Part of a small language model's weights: 69.6M parameters.
Each number is 500 + 25 x the weight over its row's rms, rounded and kept within 0 to 999. Layers, rows and columns count from 0. Numbers have three digits each. The size before them is the row's rms in percent of the matrix's.

# layer 3 attention query, 1024x640, rms 0.0171, rows 129-178, columns 192-255
089:494489513533530463479541488491509416484534503502504487502502455472533476501530551521523483496484515479510544493536536467520527507506543478503488511550506458530503492489529516466498522488478496
115:495500483497484477465481482542486490546528464486492503511500463502536468482474491522449518465526526467522515493481502491506480508493540530538487451481539515469506459528526477509554502505496482
085:485508489532558506479493480484511532524441434481514511497466471516488483518511519505493512501492538503491498514475504569508514517504504528498515465519507490468505501495506483538489546506479459
114:489470498488452497485471530518426519509535472511497495516466475519533486462472488527435509468508487506551461478490509467488494530491553491495474486503523503466522481501529473495511489538495512
095:524500533491539508499505504481492483488424501547458508515507532512497507495537487535511495514507503504482524514509483529518514494512480546500519455503507524510486557497528542494492520498486498
090:510518512511494462498493483534495485519557514459549527457497497491497514505467498478487506518479495462490506462481503456493496508467557496471429516491523494490504480491497481469483488494531510
126:492493498500452522467507517519471486484568488475493507481494471499538470485463498506443514468482492483535474491485519459496488523518542501527481490489515502470509445518513469515513471536523517
124:540510465470527471504507531496525465516450517501499491509504536482516516483516539504532505522518506516468520517526481507491481491487474496509539475524457494526528546486521574514503509487506491
121:492493526491562495506463518479502469533448494509485487505515516508481522492489568503541484498535501510486510526492441511522540501485486500477483465480517493508470560486488507536480518522452479
116:493546500546475524462487522512445538510593513481493482481491479459540468517456480483453532525495475529498514483511504498517485507492563490485510514521506525482487472517538477528486452485532474
108:534509508447526487500479526509526497517435484517488454514533499515460505509541505533543499519518515512463485491514508542483502476501502466519539481539462485511487529483527533512510528478515464
151:554502465477488480515484531504490492523432488504473472526516481531479515498536478541527523493521471506468509528520501539485496460510441499533504458498499509523516530496529550494501534494492455
083:488515529502526540561522480488551483493507502530527508516528496504476510489533476462545487476479522513488486509467509488516569507519471477431462520485504520515500501543484483495498529508459532
144:454480500536502564508515533482511539486546511486523529467463503508558514512474494481479495519477516474521493469476533474496505512495517487492513535483517488505499471534490475541526485533495519
085:540469510486461496473505488561511498477528477519493455473492507512536471498487533504476486489486504480532517518496483495512488501483524537519495487513529461505513446516517461503486489507493500
105:475466496517507530497481513540497500484491491478536523458427490522500518472514541469471493500490520509466496496496479482522491538534519491494511509490477524474520501536492551453524507548484472
096:477527481536475522521524489481475537492497504458531523462448521531516499522488507497527495511499543516481479510494481514463522484440474483493492503496509522541536505506502503522467499476517555
090:448513488504482489489501497473492463499474531494511505516491503502490484546501532481463483493467495521519456499468492467499486480484515502530502504530490519507511519484488463484511511523430516
101:515489516496465536524534494486507486510479510489531517443505522468471472442512530491469492507485479528468466520510469516511464487489456503522477515527500483500511517555459519506516476497482485
091:480517473525537496525474529460549507520498516511531526510487507480461524520521500480469511529511530489434519493499511517495519559475466500501527534489506499517497526515474535549500488496497525
097:484460474506482541480489507477477559493565528529466497460502484512468514456511524491483491484465496499503493499506493476506496493509562487504505478462496471521525495504522469451481480534505531
107:446455491556525547544471456496511533501481551520510520482523549484514497479502521507519506567510500510470516504502537533525484511512516481460532562476493459485491495542495468488470483529497535
088:493534515493551501537505527452500496522479535520490525471493518508450502537456528477519511503463531511483480506488515507500516518481487510489508500516500530528525509516500552473458529511467519
096:475476481536505496464480524473491499466586469521463480469500490524525516508485528530524500474480460503524488493506499499481501486485529491529492510500484447501480452490513465496484456512499512
093:478476496519476485501486479546447525496584498437488470475506469524515501489472483474467481477508556487510502492493508460527505507470570504528530500470500491504524469536479497460514493509473538
089:500432448497439459472504525554505501499572513482514456509498475507520454500520510513444464512486505488529461507518512478500481487541546500548498476523482505492503443525494483472500537509494504
096:531526515508492506486493480490512508464512491513506488490517519455521487500487481501498510529504497517519521528499493490465496479453477500483467513514523546499511514492504504511521462510521473
092:494541479527490491486509488485495522520534515493469483476515510501510477496465480514515530476483484572551532506464460484458478483463497520460444474525524515514495510474469475490488485509566490
094:496431499514476516461499556493518525532556471505502477463455484512507459501537491540496456513488514502532489489525509482527508569539539474529531473436463462467481494494530481533550477501520508
085:497458499527491453468513501520497491515544492518476505444504459493525513496511507522490492479471501508538525509522518508500517498506541497516507476465473487499477479490510489460495508565536500
089:459482497506506521564516485468537495497460530500545519453452517510454548541505503490545491485484509499466479531518511526518490498520506471518535551494510485491543492542440515504499506491479488
091:496423496472532472514472516529514547510570464530485485452513510522516524486545459477513509489527438463483501510500524512520522559523484461498528518503547462474473465480488497496461453482506496
092:512560536500521507508522483481484482470438537500519523531526517468488493513483513508481513493536508538463518527454465539476459466507421498525477516533522526531505494497463512515524506461518515
101:482476515491522449515461494492486472516522494542484520515484483490508527474512471513491529481510477458506503486439525509471525519532531540470484461503453477497483489488546458492493474499492498
095:460461514490524490532509534477533497465471457482532508470508483533502525483495487480574473484499479449462509499466523526532526557507486488492529489491489509504485557466466528515499504495524514
103:470482460505514476536475476486506528505537485530507552491469542516479560501510536502505510487499520450461473495462520492486516528507536486476545494517461498490513522471521486486475458510473548
091:517482488537496516484484515492497503502533456510514521445490449524536537482487545494501475473522505519536502471492486493523492519481494475494509513505463487516465489528494493466519511558510491
102:506537496484463485456542508520491468429498518499503486543510493488532473488447479496441484521544506522530501513536480509500481484517496498503459504522512520476529474490511517494501504508504488
092:478483528484480483449499463511494516467565514498515482502523465540483530517458426492498491480500525509530503467487476452487469454486526503520450490485486487493497491520522469492513497532518525
092:509523530499550510502499521468526499518446474500473524493516504499495534526549471496519542540510502519467528493504502514465500527498453452479527504526506488526486494503476519538494485459505479
101:493510504462459484530559462542503523514485510505462497544482495498497482538503487469501505516505516529469529486461491563501522467562522514508535486502513539505530483467512488498514566468475532
098:520487523490493466494541466526494489500478456475494505534521494531481519521465499481493513523507495510480545548475481493487500513522497496460509536527490546552538508476480536496471524495478497
097:498564521508444504512495492540458520473488509471503524541525493501468464502460480512467525514514492501515492492487473475506486462506464543471476463459555515472520490488492521509485550504494511
089:484442489489507483484476517497488485491573465531478490461483495538506521484486502519505488449465487495487461512525497485519516498490551487558513502467504461479474489510500485471502470535521483
094:492516511508514492535487454453502471481473507517474474550523535523497449527486458507496504510505493490511533548501481511475482486439446512485470523514506527488496488474487479523453539506518525
095:495468464518455543478504539520510491503507484483505470488466497463464473493509506482491503498503495451465468474530522503518491492515570526527527503454487478474473460528508511464527510517466470
098:461483472486528541487481494490495497519524496486476516462517512551465536503488508491515489454492530495483486488510512513479504573497520479508501519505520487526506548502521530493539446510520521
090:495481498506486510525517474503464538537538577447497498493496512525488540479523455506474507487481495471507460495474518501487497510496500477527523473474568509501523516512469512521527475504448483
100:436507470498546499528420525437499495521481486482472527487475486498478513517507533516480487450498537484497447518538534504514503535504492454499524482455511500488485483534504517521500512541465460
100:528475485549478487474491512515518516491525507497524513491473481462449503495477496508448480502507503492512457517535496496524491520487555529524514492469524490487541492496461509491501508504476465
# layer 3 attention key, 1024x640, rms 0.0171, rows 129-178, columns 192-255
101:520482473504520516552518465558503473460488483501533495501525507526501484511476475490518516521471480505467501501506421492505462488489520486485488504451500503439493522559523502503547509462469459
097:524476526492496491438510508500476494495456488545459542500518496544509470471553502521482496492434489494490504497511468515448469495519528502522513519539511486547533503483545532473493487496460511
105:532481469507548474518488501530463497533478471524512487548531538477497493528501459472514496510479473538521474523481471541526515538522506519469478532487518525549499557512513494533528496472513522
112:499484508502482459439543545539492509471484439536492512501517487555512478487502496487479516498442469532495522531527489473454488506458511499495505535512514439496541521550525490499498465516494505
114:490496495503518523540507459542498473524506498492529509515509522460500523527485506458528464512481503511490487515486514509535490485518449522503472507499518503518540486471479487493495507528512531
114:491539526528480517492485512471521487475525517454479546518487497526506447509502531475479529537510534474506522507532491471436492511470514499529492508491484475489458529528498503483495505513475513
121:488468520523513473445510501528524535512461473528441518508562504538554466469517481495515519511439500503514508527492533480470504527485527470492511517500488489500527502531529497517506483507493490
126:519531475507490572537488482489479472477500511495529497451447536454451559521491507477500479503524525492477514493512476474524500445556492536506528505479483533469473490473457529492500505513515493
124:494526490504476545489497481485523514476531517489507522477434531466511468511499503451471474480516529467503456503505499441504503480543512531539494495437513507455471501490490497459470513505449507
106:474474487493489501491474462507490473510451486507491480489495503538506485519504467504486507518475489501490509487464492498514449503531512448518478508498502478501529513502484514503508477490521547
141:510551503483494570539504466481483503474510520464520477497462486442482498517493521485483486503554536524487469497526494489516533487506500533515516498460458512500477487477485465451487520529507515
140:489532521478454534500498524485472496472546530463524505507464515449456501523508530484500479525521519525497492520553463488476498481476501490500534488465485500490481520505468506452457522508456471
104:516516531528501473464516521523530505511511504505477539543538534501514470490506486507526482513476516514514491502503496525501486519459494473479491518536546494482527535513525540525498513530501485
097:523492474535525470488502503474517515511460500519497453468523485563553527496501474516509503471459491490526494479478539505494480492509520505466473510503490493511512488497530489535516460492562517
118:499501501471497532493484493497428506486531541472517494448469522496509528554522520519481511487525489536503526509509479477529499470462519539505526460477492531526514508467491528495491477505491507
094:541556457487444471493519475506541508505436518517539513508541477489512491502508510519531512534477517496494532518528488511491507489483525496511476452488522501505486497498501497513530512476506527
101:489519491497488515509499513518484494467483471510499491466486542554518554494507483532501543530517489511504509518497503489530496499530497506476528429548478464482492439517493503514507493525515535
092:505466499513518491539484510475536471574522515490527479537522508521484470507485480501506480465426497505500477528486504484511476433498504469507515472509492461470523492509524482490487519490456508
096:472480481489457526480519487541531481496490495523536501509446546537533502477523472483540476537487469514483486493492492472463449530512521521538472489497518472500414484542423480462487495494476523
094:559521430525487489517499509529501457483482475504527468488479460529532503478529500535481525433517496499533498482478499508535460486488514524502448464474523461524474516489469451471524514482505534
096:513466480484494497485464520484475488518511475500489469479503491535552533521548475522473516489501480511484501507488492477487461498497568505490475505506502504507485494502477508490483486510501494
109:521549479474534513507498479548488531544449491502515479435480503518557544467515491526492512487525496547528527453459475482480481522484447502498510483506506492515478474515459459500511482492492492
091:510526509496485456493507498535531482511480519506552487518505497497481527477497484501496496504505487471510468486468482507518506457514530521474545490493497456490478479486492468500504518501481472
092:500526503504546482543524503483455534493481530488480460456511516490487516519501459499508526497521486517516525486516503504470484514467501509489480497503484501498523506470521486491509453465514497
093:503472505488518511506499502491463506554502513512507462490500523524529518485518490507510528489501505494544527549490516525492481516476486476485515503494461500522504447448515504485511439525512519
092:514461525482544477503524493496479510511504467501482511485502493530501528504479486519487439510467488522510501526519498544469503483507537495483482467476489522514532520495507546480476493520506504
091:447468514491502523481482483468466547478499522509556543475462547499477461491491490479504526549485523497499511528516512501518538529488479495515529571540483521492471466459498540485485440507516487
093:490476530507540492494528504472487529502512510494495498459486523491492524536473505492515515516499509506509520513519523508518483450487484514487534542524473496528455456493539524548513466498534501
093:468510497475526510490505528534515451532458491492443470532536498530538526492526473481519507446488509501488542491493510490507408514509504504514460461509500463538487494480538533526530509477498518
085:530472477493537502477527496487474515551472500517529497474488503500470504449544497521497488472503552513493538461520525533504486498464505509486535548497463467511536501475549519513474465485503498
092:485546465501485529496509498524517486559455501534567499476486477510486521458491523545500506498496452499476544500533494516443520479463493517518495455531514477513532454518499465485503524511518478
087:499504504520566517513507529504479485524479489477495476446550478453521540443514518510483514442570511541501564462531500557480458548483523483474484480480457497557506465474508545492507512519504525
094:525499524498491512493502468506476523428541541499527538473485537525471451534443518468481490491544522529510491537505541445533527524513491506517488525493528493481459495494482486455492502500482545
097:519527492484533488552474487491527462536516478507456499513519433482481522492525512497476480467504509477498497462498512500511490505524531478512517512503488507481489519489508515498518510470495503
094:528550455515516554509494530501479471521472504490486475520537518511521500514500522487503500461543474528505513467519542485528501504515512504502498484471485477505465511486523495465535516496497534
093:523531458499510499532484520478504450564455471492455465471513462511484529501536475490458534491502458507489486478497498549510456474458479470493535461503495458507533490517513472493521504491510522
092:514541479515506469478541521474534517507436492514554534483515529498485519466528512480505514465510448532498473459475566535511516515458490486501510490500481538523451536475508543502523436552507527
104:476481558511484470471485469464497541495530531497529486504534509494485519498464508507461481526475503476518493531516475496486502499511530535485507514518500551514506494469500512481506461486516499
090:489485531485509517509506478484486516510516500505513497440495528499513532502505501475512525497501514485498466491502498476487495493477514510480530551511451505534482508493526506521507459491481515
090:492535507486491530475501511519496506497508514470525538523507481466467498485484525498514505489539493486521523475542483455524478476487482495460499518469514498517500501534480503490542504507463527
101:510492478502518488491508475490523459550498494480459509546496501490499475542538484515486491460512462487472522505512488542470465513490502528472533466523478483506512479492502511527486534505482498
098:502503490504450482474462484452507510525496522512522560500501460469442490552477534504478474481534533484530519510502488509512521517477470495470518513472495497462476538474504521487480510545499538
096:489434527521469540494461455528505497466577539544509500493493515503464478527487492489492466500466500520483510522490511471527499518533538512478489505514536524473478499507481511497488488491481486
090:507473496518541466518523497518492484509508456509468472473510502512545515471536485522503486486498511485468496507496512541470477470480468488492456508488457504556515523488559506486479515489507481
091:500523503493502488531521509472509512500538551488473562501500510440458497497471518479475493530532527498498440466487518493511557503534501490502533527493520528447474486531509521548510491484484456
095:449513480534475519494492486552463470548473499517524500525521503495466485485485474532492496486464466499465487506550481509449472511482477459544453464478501489511547502480506436511482480482476463
095:518501462509526516458470521460515487524475465496479463529506512504540525465516476514479527491494500493540543512480548511508476490458505473488485557485470450530485479488516529469475492524526491
087:528452518515507528493502452532443460542512508512483530510486531517525505501474477532516520450487516489488535540498504500494469487495512488494455480507496501501510493492492506473460490455478492
098:494556498513498439503486494485520505521432489473512537562532493491495459510483492521477537467500517478497424490489526502509554443464509483532475487483546509501514481468515483487494510482501483
100:511472548499499493483571491493458482541516504552517469519455508527494492485525498518469504490426509475463500552491502488458502522507520504488493489511510511518502500486447487493469490505501478